Weights of a small transformer language model: a variant of SOAP for these matrices.
Each number is 128 + 24 x the weight over its row's rms, rounded and kept within 0 to 255. Layers, rows and columns count from 0. Numbers have three digits each. The size before them is the row's rms in percent of the matrix's.

# o: layer 3 attention output (transposed), 64x64, rms 0.41, rows 20-63, columns 0-63
# v: layer 3 attention value, 64x64, rms 0.496, rows 21-63, columns 0-63
# q: layer 3 attention query, 64x64, rms 0.739, rows 32-63, columns 0-63
# k: layer 3 attention key, 64x64, rms 0.622, rows 32-63, columns 0-63
# up: layer 3 MLP up, 256x64, rms 0.601, rows 0-24, columns 0-63
# down: layer 3 MLP down (transposed), 256x64, rms 0.563, rows 0-23, columns 0-63
o20 117:145103141137146126120120113161131084109153145174173143139138123106135104110115148175108137150094135150162108103149141110151088153156146154142136116111109119136093155120068124128095069118128141
v21 124:134115144090110132126109121128121189177130160090136135126115148155155122128141128121099096114131143111115148176144164140156123106124169092079113130144099127160138152098153087128102155156155128
o21 121:140121118197093135127133137131152093116139121144132127141178072101129172123151184104117125107142109147102109089169125133117132143116125104118114170102126124165126105139088128118170140139122138
v22 114:116146117102146088148123166110088105134113133136125111110111114136169081130140155150096113119116082124091115137151097122109113141155082147161163166119118114132096104131113115117135081122185135
o22 124:180143108083111148080107159084145117103116114101134130176092155111122122120119118115159161139140114101088122101086119150121134117114127119094156094102103144146162156124141115139144162123127100
v23 118:118149137073162125114110129139206127124128122150076137145092085152144164127138093153133155158127142157141129153119120122140126091134108129108139149091173098125138106111128115150121113156100123
o23 129:145126121162133073113159128118090133112134166125115122131126158141113108129140182100126125095090173087127105131143092128125165124141094133085120144106097140080079143130122123125092115109131111
v24 113:105096130098139160126090164091135163144106133137148122119166111092111117141136127098061166165119145128106134126168131150123109117112167107135129143140114147130134088128106111140109173115087094
o24 120:114141097163154091126139141129121105104167110157120149104121111132119148137090144192130123132169129129106096140124129152134094128093119151157140128144129052119122125133121176108124145079149143
v25 096:117130125134129159103132142148134117087111143150178125123133166105153111157130088114107193089134100137148113125179103128104172136126107105146158098084148124123128144108096131112149128161164131
o25 107:125130139102150110129117113108138118127100127106127136151142092167161089121130079082121119135145211160118155117091087121154097126097120127086151122143132118088097142101125142137105143126133133
v26 116:136128113119129136176110107103114156085090177114107138132120127138132117164120091144129121157118130153136161137121167134123164134127098094126155142148108068138115173126065116144111135092151140
o26 119:145114096139120161125168135167121122122155098153149136111119125168139145112146174070132161130104129114130121143106110131126095119111103150147136112169150148120126114111121161105159163206137146
v27 094:141147126145108189142132131131159132121123130147106148124143136172123102143101102099161135109145108114106146139087184116109094143107128109132100187110145110137112078109115114123170101090129101
o27 097:144103115105169128153133164142128139144111076106136142128119150109134177125154086115062135123104152106168082136156099130127143117156126154167185141132149123143119116118113139121135154144098132
v28 112:152144143141087152106098127108119104092138175125099078145106165124144144140086103119115145102144122119167073185119110138125125121091161121138107122127128111145126126135112141128124126106179167
o28 128:074104147112132094149148117101122118136121119091139125152161081092139131122165121114158123108115150139156167126103105159141068145136124141152097152129138130125149191137126145127133136184123134
v29 123:093109123115121159158142091168131122109189131127116174160141155144181129151104116094140092142093149123117107108132089151118101096167165111115120131146135123126154100145091113125129153132136112
o29 128:119140116170128103131118165130120145146080173145133156130090096117125171154164129139107134146138131122143122096110149163154142175118124112123150163163082115157091138097131141146151096153139159
v30 102:095137096101152085152145137144127095119135091111125145160125129157140129178115130085131129093131100140186100144153178127154149139164127093104091141103141126164163119132108152141138137125147130
o30 102:110149162116092141112145136094139140127135123129095154126129133112127149107174149105086153130113155097088132143120080110123102094110126174135155203120117112140123120103101110111095112113093110
v31 113:135150091133129140126123111161105144136087115113114117121119143158155150115119120101116130139077118119130161134150130107132129124145175123111138104123161196083118144157170156154108059129149113
o31 122:133080105112148143086152137125187158104150136126142144153157121112141109135112109154098089131107137142104126108118154099129129199159143123136103142132097128119101149126116100142188133147119104
q32 106:168149115136101167113134112146171075089119092086123123142141110101124139125109096173126125122111194123155139135137114171156083148126162123150128104113132129105140131125152116115129115155103103
k32 080:106164113107110158145173143127155117117080126111120114141124127123141128146080117081105154132102129062109126120125125194141107139138102138180129116099133095143135112154144113102124139158104137
q33 076:161139145116139142122108082137143112170101137161115151114148121153152144148157128150089090151101134144184137139091103131115080152098087116135136130112147164165134162129124129149159150144097145
k33 084:121131103150127140136159120137118165118133138123124104079056147122170106129142141108124169126073094117115123167123067118123103139132096110102105130149142142103136125128084110117091139129106145
q34 038:166138121081131155086125138108140119162126104127113123141146117132108119134118159152100130140118132136134155146094160138084145106130112085142118137094084158083147127131173082190119118118133105
k34 069:163127115142070102145163124156117119148145161105104132133093132119180098164118131114143152121109172160183148100136086125127094142146128089134110114109115131107140129152092114133096112113118102
q35 147:081120128133153122154099127118148140143141068137112148130137144142114140114188112119140121145127109116113126124104109105122144130147178103139147170157107103150148087125166136065148144098099158
k35 079:143163106127115155111190102110133093156141149121142103117143088178152135106144110139142122159132161127116149102168130121132103111118098177144151118105117157134141100152169130106156102116132171
q36 057:143119141134095105143130177126173121094091145126149150141135125114176114147131100116128176150155116160090093146115126165139104157133096131103126112147092117135122142116166177086099139126121155
k36 085:110107125110107137131114114131065131139161153136110113119126136135085128120157148125153058107130105113137128111169111084097139115153155136112077101129165138129104144151112091136172130148144101
q37 051:141149137118117118153149159124113138162134140138152134152162125135111138140118137112119095133147125151146097120131128131135084098137164137208140150093175088139091118132155126079100178126106146
k37 077:121139099128109136124163084073142116141130189106115127130101153111128105139086140116140166121078105162170145116104132136151098155082127127149114119124114132126126093094134117122091094122100125
q38 058:158158109096123147104141155110154119157128120098139122127149113122092112134104164105116124150126136149132142136097142148088126074148143102147096134093108128060139103141174067141111142112140122
k38 128:117179130110101110144187170131104164128144160117103149191106114138139123145126134118141143117129153113133138120142120089145111123152127136179112127091126129087091130107086102121098140091131107
q39 083:153128148135127084130130135162124147121105115125105109173172164128160125157111144138143166128130165145165144113147127123152124127146163167105113112124148106096121094106169190078135139147115118
k39 087:118140153096118096122115124082097134122153107118083123139098129125162150114093142132127140153167184148143132110195150084164154149113135145133120091166141111109142114121134100123117117151120096
q40 107:142124126129141131134122079135130108166155176150149109078157152095087169109124132105149105130150150130107127146125149125114159057163125098147129164122124148133148098088143106124149119136121153
k40 106:132134136157107134148087131129141093170119093136103152139100106106147103170149167085097130110154095126110125087130138149170163131125089136169168109154120092131121160110120120141139133127164148
q41 118:116099113099121121130123168122075098121144143138115171166135139085118114162131084140129114125132129154135109165100174091133152122070118124133156137170136168170142136107108137123126112147137104
k41 117:155132131121125104142101108151111104145138108145125101102156171119119140131128139111123138137112078121132163147144119122068148079134139133118116130134163077135175113137128166086108128188096149
q42 122:128178110139085090129124134080196113139136098158160108112095157121104141157097166158145097095129101160153110134132111148152137103124107131145123126124135081104140110141107141124115106116127127
k42 092:151153102125134175158164166146135159114104133135113063144104117119160110105124144078139154082132110140086127111138140121141126109085131160136131106115131122149190117099107129118105143144118124
q43 092:134143111159117129126158121115153061087130121110128157144123128134092142151158064129133069145145126168139104124125136151135127177155121153116133108100150117108124140153167108123142116172141112
k43 122:118112178124087133158133137130121133143174131092128139099105090082126126099138097159140116148147164113130171122125129118136103119099137069171112149128129164128093130167095118132166138153132128
q44 087:148100111138160114105124109141159118114162153162113081158127131159086091115115143189141146141143145137166145106164140113117091145147146157110135120092137149133116121152099114145145104125083091
k44 101:115100128109110124099142129141175135152143153115138134122141136089108115130107129116161165138108101129130146125176124126129125111132154162122099097127134068137085041117119123107155092133154116
q45 168:108115151105127127131137095134101121135076132143109157168133153147136108166128138114125105163155116122170106103102127093119134137099131200084139104129112147131070126106106142152147148129168126
k45 105:102135159132147161153128147123127118135100133133134120106122088126154140090108110116163145111136198120124126123151168133144092128136136092199176134118153158142130142141087109148147113154142155
q46 091:132121112139137143131130149149177097099120143129127165081119135153126119135143114098143105162119147137130135141114108130166068142119105137103102122143092084156147085184138120108134172176119122
k46 111:104115137093096193123134135118100125110149113080118176122113114141105106129100124140115165168144081164128099129134120104091160157132151141125117081141095132095136140129159115133131136096156137
q47 126:119133127143127154154135122128128094122164116112150144083155145148105111099139123167101126158103117113102131140116158119121131123113106083169119203086136145136157124143193103106111095134124129
k47 086:100129119123120148086146131132139109146115194128165104120151126139124108118085126160131122066142116122118126139100122145143088152119137152175100106127112092108132114138151168147092175132121166
q48 127:154169093133136116110164146141132133104139146131106106099112107143143094128114162129137130130129101138137083133125054134137083134120107149132103089165140119107126149152084155163091137117090155
k48 095:111110110107125126106104123105134055125171131092118154123147117142120123131106161148141110092097129125101153125120108094148124160119115175132090117175108128078141153154112107164110133148150153
q49 091:126156152129101152100108113142118154097101149113110141138081145113098101127179125142129140180141133140162102142101172114123137149121103156109142111160125126101109135118089136170081095084127127
k49 112:098153115156121127140111114169147102114094142165153146136084118152108100155133139096093135129156152126139141089142132161164140131090100151117184082119101154107120142116139116164096157113115130
q50 155:129144139151118090119120134126153074134141151103143162190153128135093144141122154092169094167113106117114091150111133154118157127116164149132127109150124109096118099098126151144111126095084101
k50 104:111130091119100144072170128117162164132082146150131110185119130166115113113138105098165140123122128163139125119128174142155108146125121140105125132089104165125107111131118096158131090138108106
q51 096:105124156122122114110187143112133149117117143125110082153141094117116153109104147178158108118171137121118154111162131117125099160146142123119110126117119146101089157186127140194150122109134139
k51 115:118149149111122096149147103152103111105143171091111129142158105130114184137120135117148165103126118145158115123138100113129085121157176179141115095133118090087145126152111134102153132083123116
q52 142:118133109141095129172111130096119114110093119152115126153154149119145169115142135135156113120158117134154144070165155087121123149103121145081141130143104150149104137096099142176131068121127108
k52 105:149137108152099122107064131132146136171146133139126102129136082112151114142140141123171123114123118166086154127105150140119098141072141179128148132131108109140181118094137150145154144092141133
q53 099:129118101114132135078103101102088105137136121107151128132102137172073174108151096110125138177133115119089111139106157099091140135126140156101157125089126102152160107130161126113113125134099136
k53 105:104114132100164128124127105090132079117082090157155140110135121101140130143125127123119098113100132134101152171130164167123146142144127138179166158106122117158140086128160136100078126148151114
q54 100:117135121091106146102112115130122143121179171127121125128120146146098132108173133074163089152123167144139123117124160190095142121107115119146066126123101150116124081123106120139127129128151138
k54 093:155159103125120161136110115122088155087149170134088143098163146108140122175142125148127103132107124101160110122141091163134153115117124108169123121152134112168138108119111148147117135090171177
q55 105:095142121098129114122149113110108146114153155144114159123157146100106134176105133138148140144134066078142148116126087145152101137127097145152134154114113137154119142166057122144093126136131160
k55 103:106122149156135159117165118090113147151147122148114153070089077119155105096160082109151138121114161135104081139085129105132138115148124115159146138129124169125137122137121112133150091118152105
q56 107:128151126141140174125142091134090164169110124147095125144148110100161107101126109106153136119119147104119212121104148116132096149115096153132094127149140158158156113106081133129131120141123120
k56 078:115121120088110136135137145128121145125130114105092125118091146112142137128140167142139093136140101116118176138157091101123120191114153109124120124155065132144144195136110116128165123122177143
q57 101:103132103114095114163128112143105151178150159173100128130118098140100114151103125145105095129141095097142113127141128138122082129178100094144132159088112142133074152131141134106115097126113162
k57 121:133159143128062130182113121150109106129160167115094123131127121132161100133081147120153114105126195156147130125109116096132121148140108158153081134110131117137102162127095115109137128142112109
q58 086:146072162092125170100172146095105130127155171114149116135130103127096151138150125090153157139109140133117112119123137108146110116147152182125165141122119155094143129153095118126135091150140087
k58 099:148116087129103128144159065144102112108131159078086127175136171136130113168138144137113106155101138178154128112175103129135106122137138105140130146098117121158143136139124093116138138123122093
q59 078:104125124111138159079131104097129111099152141089137099172110130129108158138137130141175125103122122154172103106120151112077126101169106144125145140133109102097162129107118185129126116150166128
k59 111:143068133112097123114130105118179080110114104105165130079118114128139135106120137135106136131127136119125073114140135138128145152133149067146116128129130137168146107201123102134138123155121148
q60 114:140101096132123122122088147116116075126131179119124137108142137131131165111069113132146096118157113157155130113125139092121096149135142133075114092155112094160149160131153119149163141154122092
k60 105:094114175101145183137175143124114165124096128127089114087103098114130144109164142150126101141106163089102090140116139140100100139121106121142123144134138170114156156142123137156138120141125170
q61 127:140122111172158124108116113112180065162124118103105110150145172148090127106127109154125127156138137114124139161088157134147125103142129106093190131126125114147163087115107126125140159131117128
k61 111:161124137141161128178126131083132099141130093134149125092155157132151170144149118170122099128123116153106097159097144148113143145144130124141155155130189115184155133089134143119123140122131095
q62 094:129142094157154186067145089126137136111177119100117119137129126168135088165115139112136098128113143138103141134099081130125118131148090116106148124096105140118162172145109137136142153134159128
k62 112:152149121119136103092116104123157109105121169137132134163131134170102130131079114103156115125135112171112177165076121115123117125145144168098152128092142103145130135123136198113124106114118141
q63 081:102145090094175145160130156186175139122098078132136104156104132108110111076158083081122111114147152126111124129124124152124120134156125131128119099140154106099130124132163099121132143128135135
k63 087:150161111132121115122115096098143118146131093155112112141105069157153111164086148114142153119150137135157121103150109138120088102167147147133143124189128089133147112091131145111157124087145149
v32 100:129122142125123106096111121100110118091107086167116144108122155117100118189133111151102115102130133086126147111151135114132125095116122133135153105086168103111084132122110136159124064125103087
o32 086:126150106126144175112160140108139150158127143105130115091137115147130181096137106099142127133168100116091112117065137169120130152168125096117119182115095112134155151119116150124135158134156142
v33 086:138129095146116145125102108079115098138097159129128165104123130149131099133096171092097145135082146130120115124124140124154171101118092103140145179149102107122128159101147122141138130149184157
o33 084:117148163118119138125090148179119122114071084100116076129136162159103143128154135149132103127137098135173159136155148138119141131111134144125134086096115163124154101123139082141139131139125085
v34 088:146100123105127161108083138092104122127166112102134131145130123176090162109156119123133144150114135075149142158140110134094174118131110145152162068088170145116120115134112121144120128117155136
o34 082:143117126108158105148116139148150145156108146116141130140133118046144113157125182125142107123125088092090143131108143116097138131149099102133136155153145105148136140085140148143122160074161123
v35 089:134120152096120152133093118160139123108071193141130131127101153162142095150165125189148151165101165118112156143140146119103143130178138147142118104133145121125152128147140138151138157146133116
o35 084:139143145139125064155174154117115146118138154138104113124152129131137149079125147153140118105123099115126128149157128179108110136146171078145109152097129115113131147109168100129127146071107158
v36 089:141141165125146107131129107130107133130166123138121090149111126147117168154153116148189111124096180123170120141094135129121106136126105098118110165146125142142168139137091148086115117092071134
o36 081:127124074145116104104172137111153071087110130167122140108160141101095107128115160133122150114154100168086109139140078116122116146165151138089122101141144121128099144126124120126115121136170114
v37 088:107103104171141132154154134140139116155133122151163133158134162098099148131121125087113147129182084115106148119175085146170079115119145144116133122130164118162108133122117141141077146148127118
o37 078:169106135120124153131121114137113178139123152089140159096094100169164153162101084122102125153096174135134110124087140111132142133143123071130126113126116148105145117133116131115192128133113116
v38 091:101137125138132153155137076104140103144138092123177095147149099086111138131166097118145151141160057141168107095118132096100113144121130155135125135157105123119161136155126113096114133134131105
o38 073:159111104112115172108115105136116130105108158160108170119109131158149104170112170123130136103096183109095122143166129155146119160112136128107120096130158144139140176133141154174141110123101143
v39 090:137106140129088155107154133080157145125171114128141175129132106153134135126141142106086087129134135095061090126133147128114134147147152117139166106115142139163136134096146089149147143139139083
o39 084:127134136117148112133141139184112142165134140114150117124116116117141125140147113112154128097107078115116130116066103075102154137111105120096095177140119133138093132145107202116142103125118128
v40 071:102130122135126175167156133156112147131116153119164115110117155156124120164145104097126089158162142125168116145132089152127127150145120173150120119086165137092139120177118154113113171148141145
o40 059:117145136160136100151145126113164077110184117116111122159148154167149150125144143173147126147146132121081144132162158131138146107177113097145153139143182120122161151098127142129141105130104116
v41 074:111150123131119159154149131153162172116097144106153134138107114130163121145108134096120109140132136178142112125088079110131185148115089136157131163093105119153144141119179146149165135132155128
o41 064:091139156174132108147077122176140103136175067141110082140117135146158096123144136142164114138138151118154108117180174139143102121158147152116136118123137136121154133130107112099128120144132118
v42 078:175100107125105133140148165160132127154123128129109148137182165121131151143109103105152144124132078107140142111156125125152094066133145145123167161137102133171121139126135094134131177157132111
o42 079:132133150121168166099119104135097134151119122124126107118091131157132106084130122146054077123083159166149092123118145141121149135099082112157125092110094124136150131147138124142134133131129100
v43 107:158090110096139141107121085139097099097155139129128101107122121139127097129114131129151108068096144132154116129100079121149072138101154103137076143110149130109106129125116141160094099137104120
o43 088:115152120156132128128118143097132131140128174122097133110158115153120157137129113123098167138174119121117167137153165163106145126130121076087137111156099123145129108124124074093168125143188135
v44 080:123145055109135142100142116112132114164126110117147163145155148139125183117120134090158154110130161085129130143167083187139147143138119111126134118094139158106150107119124116103161140145130134
o44 070:128115167156124132141107123145145095129175118109138087096125114122115091166153142127133076132102100148103115184087132119133098129118114153128126112175134129137117145127108139120130190176143147
v45 077:137133123120153111082109172115136134111127154091166119173105130073096123130124164130147174143171121155108126138101153138117148115142167108103110128123096150160144164123179145127140111136107116
o45 060:156131126154132113126106053110134135179137127161113140109121100114104125119117119134161118071117116119139094142079119108163109121161135187128108099145122134099091108102101154137118125111130120
v46 082:119121147157143144134111150152105134139142097069083103170113125127158097173128095125148098113100154141148155130110136113154160080153143128135122124163169160111154147112155122105161154141126115
o46 073:115181123127103165143164095109105077165125149179134135111151146122128135090151137124132120161167120131151152095146138114078150141146103154121136122141111189131139108138119106143143099143135108
v47 092:152121130114167165160131137163129144128108129134119143075144129126123143103157130119193091134124145135179151109148100113118122167173091099113075119145129132100101099135131129127141127151090114
o47 071:067144149158099139123152121108144110105170090127131123161157111109135143144136145140119151150146133142087069138122123126152111120076129138153141133160111126124149197118124141092115123136165114
v48 095:128124149083151120141114161117154142140096156149138157122177106146124153124133098128153130145151111092139142114133163142118163154107127093141095149131098143120124129193116084163100159169153130
o48 080:119118104151118138158149109128161160160110095104117115169076122104122087137095145129117107095108111123098153111128099121141085135094121148124155137172131102149111158085153127109105106108096095
v49 086:129100167105160114087131097121117122144149129127181124096083176107111120154153139138130080089136104158124118128105131090144117143093105125134135075146137124141145116128122102140119180110132099
o49 079:122104108107129061117145173100153174169149129118087156155115088133124111140140153106130146119115108112129114087116138117095127178147094100141090118110117125160089114138150122140148119131142149
v50 077:106093153136101118091106130163173126093133110109147089116142132140130154128186127167148154148137136138104104150119148143106091121100151165143162086132145154102106122099119120146099140121085148
o50 082:163127141088129141130158103111100137135161163143139188145173162127143125138140111109123129103135075106085140139131106128126119173152148083124116184125147103161146132157110143100127140116147127
v51 095:125110112102112124097077137129127123102114112144114133122109135137117056102072131123101138134163138120100128124131119072145148062139147159116133088144165107129161138123153098122118123110109112
o51 087:150127147107145138108116129133137148136108139127147110110104115155102147079134118086084102140083141099139101122128147157093166086104094122143172161083113159149113114079105130127111103142129144
v52 084:114110087086152133125129115077106119143123133124119128165133121123090128166082135140096127117191124107062106140113174112140145085119128109133128156090129121124166137122118098131116145149128142
o52 079:136141124119170145141116131146187127171102131131149116120089144151105093089095094117135093119096121105148123126104146144110118100152081117099173110137146159150090127142133133170114115146094108
v53 096:165099123102167149153122165134129126135133118174098124134154126155102126148134135130131151157110165094114118137134136151143126166142161108151144092097164117122110098144134145173164153166101184
o53 086:129138176130119127114148151118136123162138145104130095164171134088135149098128137173164140129142121159093147191101171157117113087153138095136138157144094146138142152105116126140137125095147140
v54 090:134118144098106152078102156145174133115104162126115131125103152113084093122160117124144103153150097086110152101089115084124140118146140161116125116113170112172169095121130135116120144131103123
o54 083:158125137140148073146161113131099158129165120137144134109102071116169166108128139143118154079091110115122107135128132120095134133160139134151132165104163129141109147124109160119170121084154143
v55 092:157091112166150116110129164128151111145136117096154112126157100106143109102166170113140110103141118143065118140156134103140132107162141137185130131158116078143172121118106128111095116128127117
o55 087:111131163086131116149114084165148177118142144166166149110123135171167124138093100118084134161135130101127133135129133099092142162099120176110152130132140158131109158151147135140143142122165135
v56 089:148092125084088103118107171131178142093118134135146136174116127132140119135178141134148095124137189123121150131148130111167136109112146114092174111156128140128133171161133145120103159133120127
o56 065:153111164130165099145146112102127167176128105159132143084128146099129126093147128167103144122146090128112082133120129155067149132116130133141095152139130094156131116079136124122123150172132119
v57 083:142137138110109138137149092122106113159143117173148095104077116149141129126181147136135099121096115085081116131117125107101103138117111127108168102107147110158144126100128150108062109120098136
o57 088:146121130130131066145104139132103151091123165138115143112186114125153118135113123127141130119150127140089107170130102116102118168163168079098107127148123085108108161140115165124171139119140122
v58 094:158134141139122106126120163131141171187160094135128155121132113097161110091105151074104149111141129120115138164122135104119132097091143158112133135174108088147165096134147150127123124148089135
o58 082:107105130070149128100113089123115145117096101133145068138139158137100128168120093120134114122102138136134107096101151091127149134106128199133151159108093114085104132112112124130134125154125119
v59 087:083154083122161110118143109075125118106146137143118112128157132170123071148128117127112076087087124122118120096086111144164145111138103096123130128119129102114138179125119109135120137101123108
o59 069:105124093098097119124124154167127127129107151105115136146096100135119150111111151159139158147181124142146163129151122118107098145130100153101119127141157174160070100102135148086139102170124123
v60 089:119114138124132081131116185129134090162115112120118102118161123094100126130106138179108109111163145147115111097133173122073159126072160120127142154096098140145126138133156116156140145114124143
o60 081:081142153088138155113140075116154149135145109136151153152098118136146106087138113066133102102111120142150119123095097100158124119157103156108124102156132164139101104126106127145126094128087126
v61 069:140136123149114100131112178143122123105118124121077137116135111138123098126161130117144142184087078132101129093120167101150122088136099170138139140104117090126118171120092164126120096123113153
o61 065:139104112097128145112104091122101146098101107129161128144144126129146147065088104184076160119166143122147131124150148106131128121140152118169153121125156110122164128121137136130113098092142084
v62 100:122129121096114139104124136121130160132128116128134139094130106132135116090113135111098140147201124112137144089115097121078164131179144130067173142103099129106111150103156117097114141128103157
o62 098:138123174138147130134093129162133092116137093126157112143154115114109148117112142102137084119122115137125078159107117140179100108120126164134139136137148092130138124135091202102145121163086122
v63 087:108144088158143131106135157130148128138149123133142098107120151086141097119134100108174173167154139119128113124096117149123128119151084120087128161169137097152116139102128103111105149079152086
o63 084:145122109144092093118133100129110107104161127103129146106097083137129153142110189144147110122113082147112105101114130085163099145149129187164106096133122123134157127128102140094143152151133115
up0 099:154108150121114156098101083120070152155131100121134157129134127129155160090130157147185096120138103091131163109097111147132127110128169102127111111173111146103171152139146128140119123140143133
down0 125:140123143135147211158090130103144107130089091095144119112148125115165101147179125140141094115142126137139132142123164089163147107099120104128067135128119143121118158112115149115110124139130126
up1 099:132105107087124181114146142124114117148104109115154116147122126137101123175155110139138126124121144134065081146098151160125151135123129143146151105110105109149177099152163175153092103140140124
down1 108:134161136125103125136118136144116161138153117154100164138157149113089144164171148147165150152129135162122147132148099134101139153123098139114123099157127076110131062152101105126109114078136110
up2 094:126083121118148176120167115156100097119123145145147110147107112128105156122118134103093146089121141154087123147127114177140143089133124102151186140102128111126128146087137150148084160148144153
down2 098:101137133141171174132142145126094123164116098110146143124056104107131113142107143172136144121150123095133141118158150127131174143115116113149113102141150114159101123117158126190129159135095146
up3 105:136098097155111130131111129097125143153121186170109132119104156163130130101159147147097134127104107131151124141079116175126102150089089091135113171126135104162114089140127130106117111162145126
down3 085:093149140094161087095143115149127136106130090118148139145172133115167142126115124128147150152134167119106132127101152069124165111163141137140151112112112143113186147136127142159112141106117182
up4 101:136091114099142105129148083145142133096165163137129154128148118092152149107113101123162103148131126153126111121116118126161113132084164138113113187166082127097160110134147107124122167099123095
down4 092:075143124080133131161149145115118169124073085143127127163094110130115173149134159186126150123130135140125146104120120107138109143152177103096137123140134139161108153124110095102134136158131128
up5 097:142143111174104153122135111076101143120171116140115174133157153106134155141116124138114094134113092155129099103128113146140107132141152073164141181132097106176109123132118118109137112111107096
down5 080:100120132133165100150112159132153150128093127076085110154097146130133077158106088117139145135143137096114124112145128126115142110121144179107115131096124129088118108138166096143139088099137170
up6 103:114178140138115109107123067126134140136129105132143088148126132176142107077096149193127110092140143140155152120098149152093145088082153146136124117125140144111132130149121138151100137123135112
down6 100:106147105106107145144157149113128117110094140151165154106120152147175140141113127132123140094131145145133139105134168129120145127145148086137063173137147128097100102161114107118108125180150082
up7 100:103063172099153076107109136130114118103131174110145133144142165125080144093092131142163145159121129140101124133129137147132147149120104166117123148144112117097102146095160119120109149096115116
down7 112:155110130126104143098105146152091072166104115102105123165129116118130157119150143136120106115085087094135146122084114122170111101150100132126101104159121138160090160123105125146103099108144108
up8 093:121126136136106116118161181122115127090131084098158159130103119127141146165077115113172105150151082162101085111121165158125129097085141101111125140131126124093122135107122157111141123124102142
down8 108:122146108103113082124132108139121144129148143090144167160106173123122159117101150135136144126140172161115134132163093094172128130118101151118137107164098105109124089167087136164153133130164132
up9 099:129124095124097150157146059084101149124157158155117139099093137122133108093136113162157107103165158103098126112142108136111129079122116107117119139159138172132089126163137124137117129116136102
down9 104:146146123125157126153129141091193107136142125139079118097104160101154128162111116110136130101095187096118104098112118122117146121068102147128122108117101125138164133148138125121173107152130126
up10 095:148104100160078142101124128128153113112162117127120151125133100150154165145123157169099109132124081171163094141125099104125123173097137097132120165124145131161109127113118158147161116138122083
down10 091:119151150149156099184109171110131146139144092141134177112144122081107116163158107125123146149132146071124159136115114082158106098115098157152131129125135124106100134128096098113123125092120130
up11 096:122139185108134133146103129123133125128153056127114127157158115130131111138134092117141077178081132148140133108085096117141114166119114152146158147124117127165137142095125107144152158146098127
down11 081:127111107138112137121139137177141117111123169131124108105106110143151150143060118135133162081132111143144106147143140148131127096103141077130110136094158128080140112157098173122096091127159141
up12 091:121127143116103120101147103125102117171087110137089105116152149154128119051081127108110107118105105089126139127129130134104166097160104153124083146128102109133159129126110146129101113086116128
down12 107:108136139188129112143124145117154141133145147088157142119155124074122108170169114107088121131098136148129083099097096145130099079114137110123108113116123154126104184111120099120150132136112121
up13 100:110110127138163096117145131122152124130094145193157087140125143118088146116126131113128095114062159130120086150140147134113156091101094140122170139150147129125134147120097133146076143143145132
down13 103:130096161085137101096144111142141114118175102122101151107152128127118067150113141084165151147084139108117116092119132103131109103123107149119143091113167169132162116131125106097142107114152130
up14 107:100087112144121109117078127155118145131110101116135118145096078099139110185127119134125116144155124107172127103105153144141106155083147121098185111128142116175109142164131145106146113122128144
down14 115:119143148108090144130156112139215154113108159129151181147127108109120158112148136137087114106104123149125126122134160106158105082137095119149152116114113156156109130111141126126136122137076131
up15 099:093147148101128074171108111161135159124114094125129111191166132123077138102100118132129139094148136097136108127138153131139100138115120152115144084103130137108122143112152142084163109119143097
down15 090:116134107128106184141144113141159134130166149114154133128137118135139114183161143088153078114136116130121161118094145093135119109151151138116090110127127120120145163124100073101106119152183123
up16 089:082150130077102137124175123143135094112107124150136072101135152144113075095132090133097134110083123138130135139127104140122164139125171174101127141123135116136114112143155128163095137141145109
down16 082:155121128176106151144136138096119155142126105143095138113063126110156088131113151110111127091108151133168153080132147089142126144129132156094141134126169095118122148154119093101115121145160099
up17 093:132147156113182128128112097121129151139124050125106085124136140125127135087142106107143140129158129103123113096090184099131106105137169128165146126139130118136138110102131167124084131104104132
down17 088:131122130091112111086150192113120156115149138159161119088141131144170120183111096095097144127138122130118122133096142164131102128110105130106078116138170148151112116136126107150163132128145157
up18 091:152126157109109126147091137119109109118069084166110143139124160135156118154134088127134121113155123134126149089110153135173141099098149165151150125145145098107124130093177149116149082104119114
down18 096:111144113158123085134145075122116171116111160137126123158147152122144134077131121119068099162106165136125137109126113157145098114131093096142079114117135116135167135115134145128110164111087130
up19 100:051131114151132155097141124149162126153115120114180108130138160113105100069142136132111143110151108132159117123105173133115140114121138177142117136121176137131131127110138166136125092146148158
down19 112:124118111141141143178104107155105137119103086094122114132113149136130151140116155124108090176145158109162119104115144103084166148110117105163113112162133128142176181145159132138115113160152132
up20 095:122170127125163095113119089102105144145105143106142126150105118108124164092113115179180155158161066142124127096134164146128164144113133099116139118091153131109138118150106156119119126102139113
down20 118:183120097138121102110119092110091155116095143149167117126106112116142122162136141130118129154180111128119150082076128106135123153080110111127089119099128110107123136149130138156145094090148102
up21 091:133126087111158103090083134104173124128112129123110120144168170148088121109139112152148127150145081068111148118138140100142164099154161115122160148097126117137131143102144137154103139128095142
down21 107:098112092103136114133101150113141131099104087144138110133131168178101163096138146146131163150153136091130147116132119132126136121134152136143128148127152150128162122103092178130064089166149146
up22 092:115119127154142118128144088140117121143151130130108178086110153102096150127143133146129112118127099116157119108148103137172135171168126111133134114137182107186130152168119099092110169122158108
down22 077:112134172084143114134113117105139140135135124135123119205123105128160103113132128114150164150106163148098159145066126090103107119091144144135131110099112109135125125086121129111113113078106139
up23 099:165122143150156135092080143111166153175117142161150118156127169117113085094121150088115129146123130156126082124116143099137136106113109158120162136130127139160102115081127108121142138122082109
down23 070:103156148121099142141212102134102091093150138124117175105123087165078177140132093143128144148149121126125160109151132168140116151152138094128095137124124143132127142147123122123121121133142138
up24 086:164125168142117123142101157131154156130139110125141132115165122125144129138073124156142154139158105139156081123170170081137131128096151083123141134148148105168135117137121136117158135069106108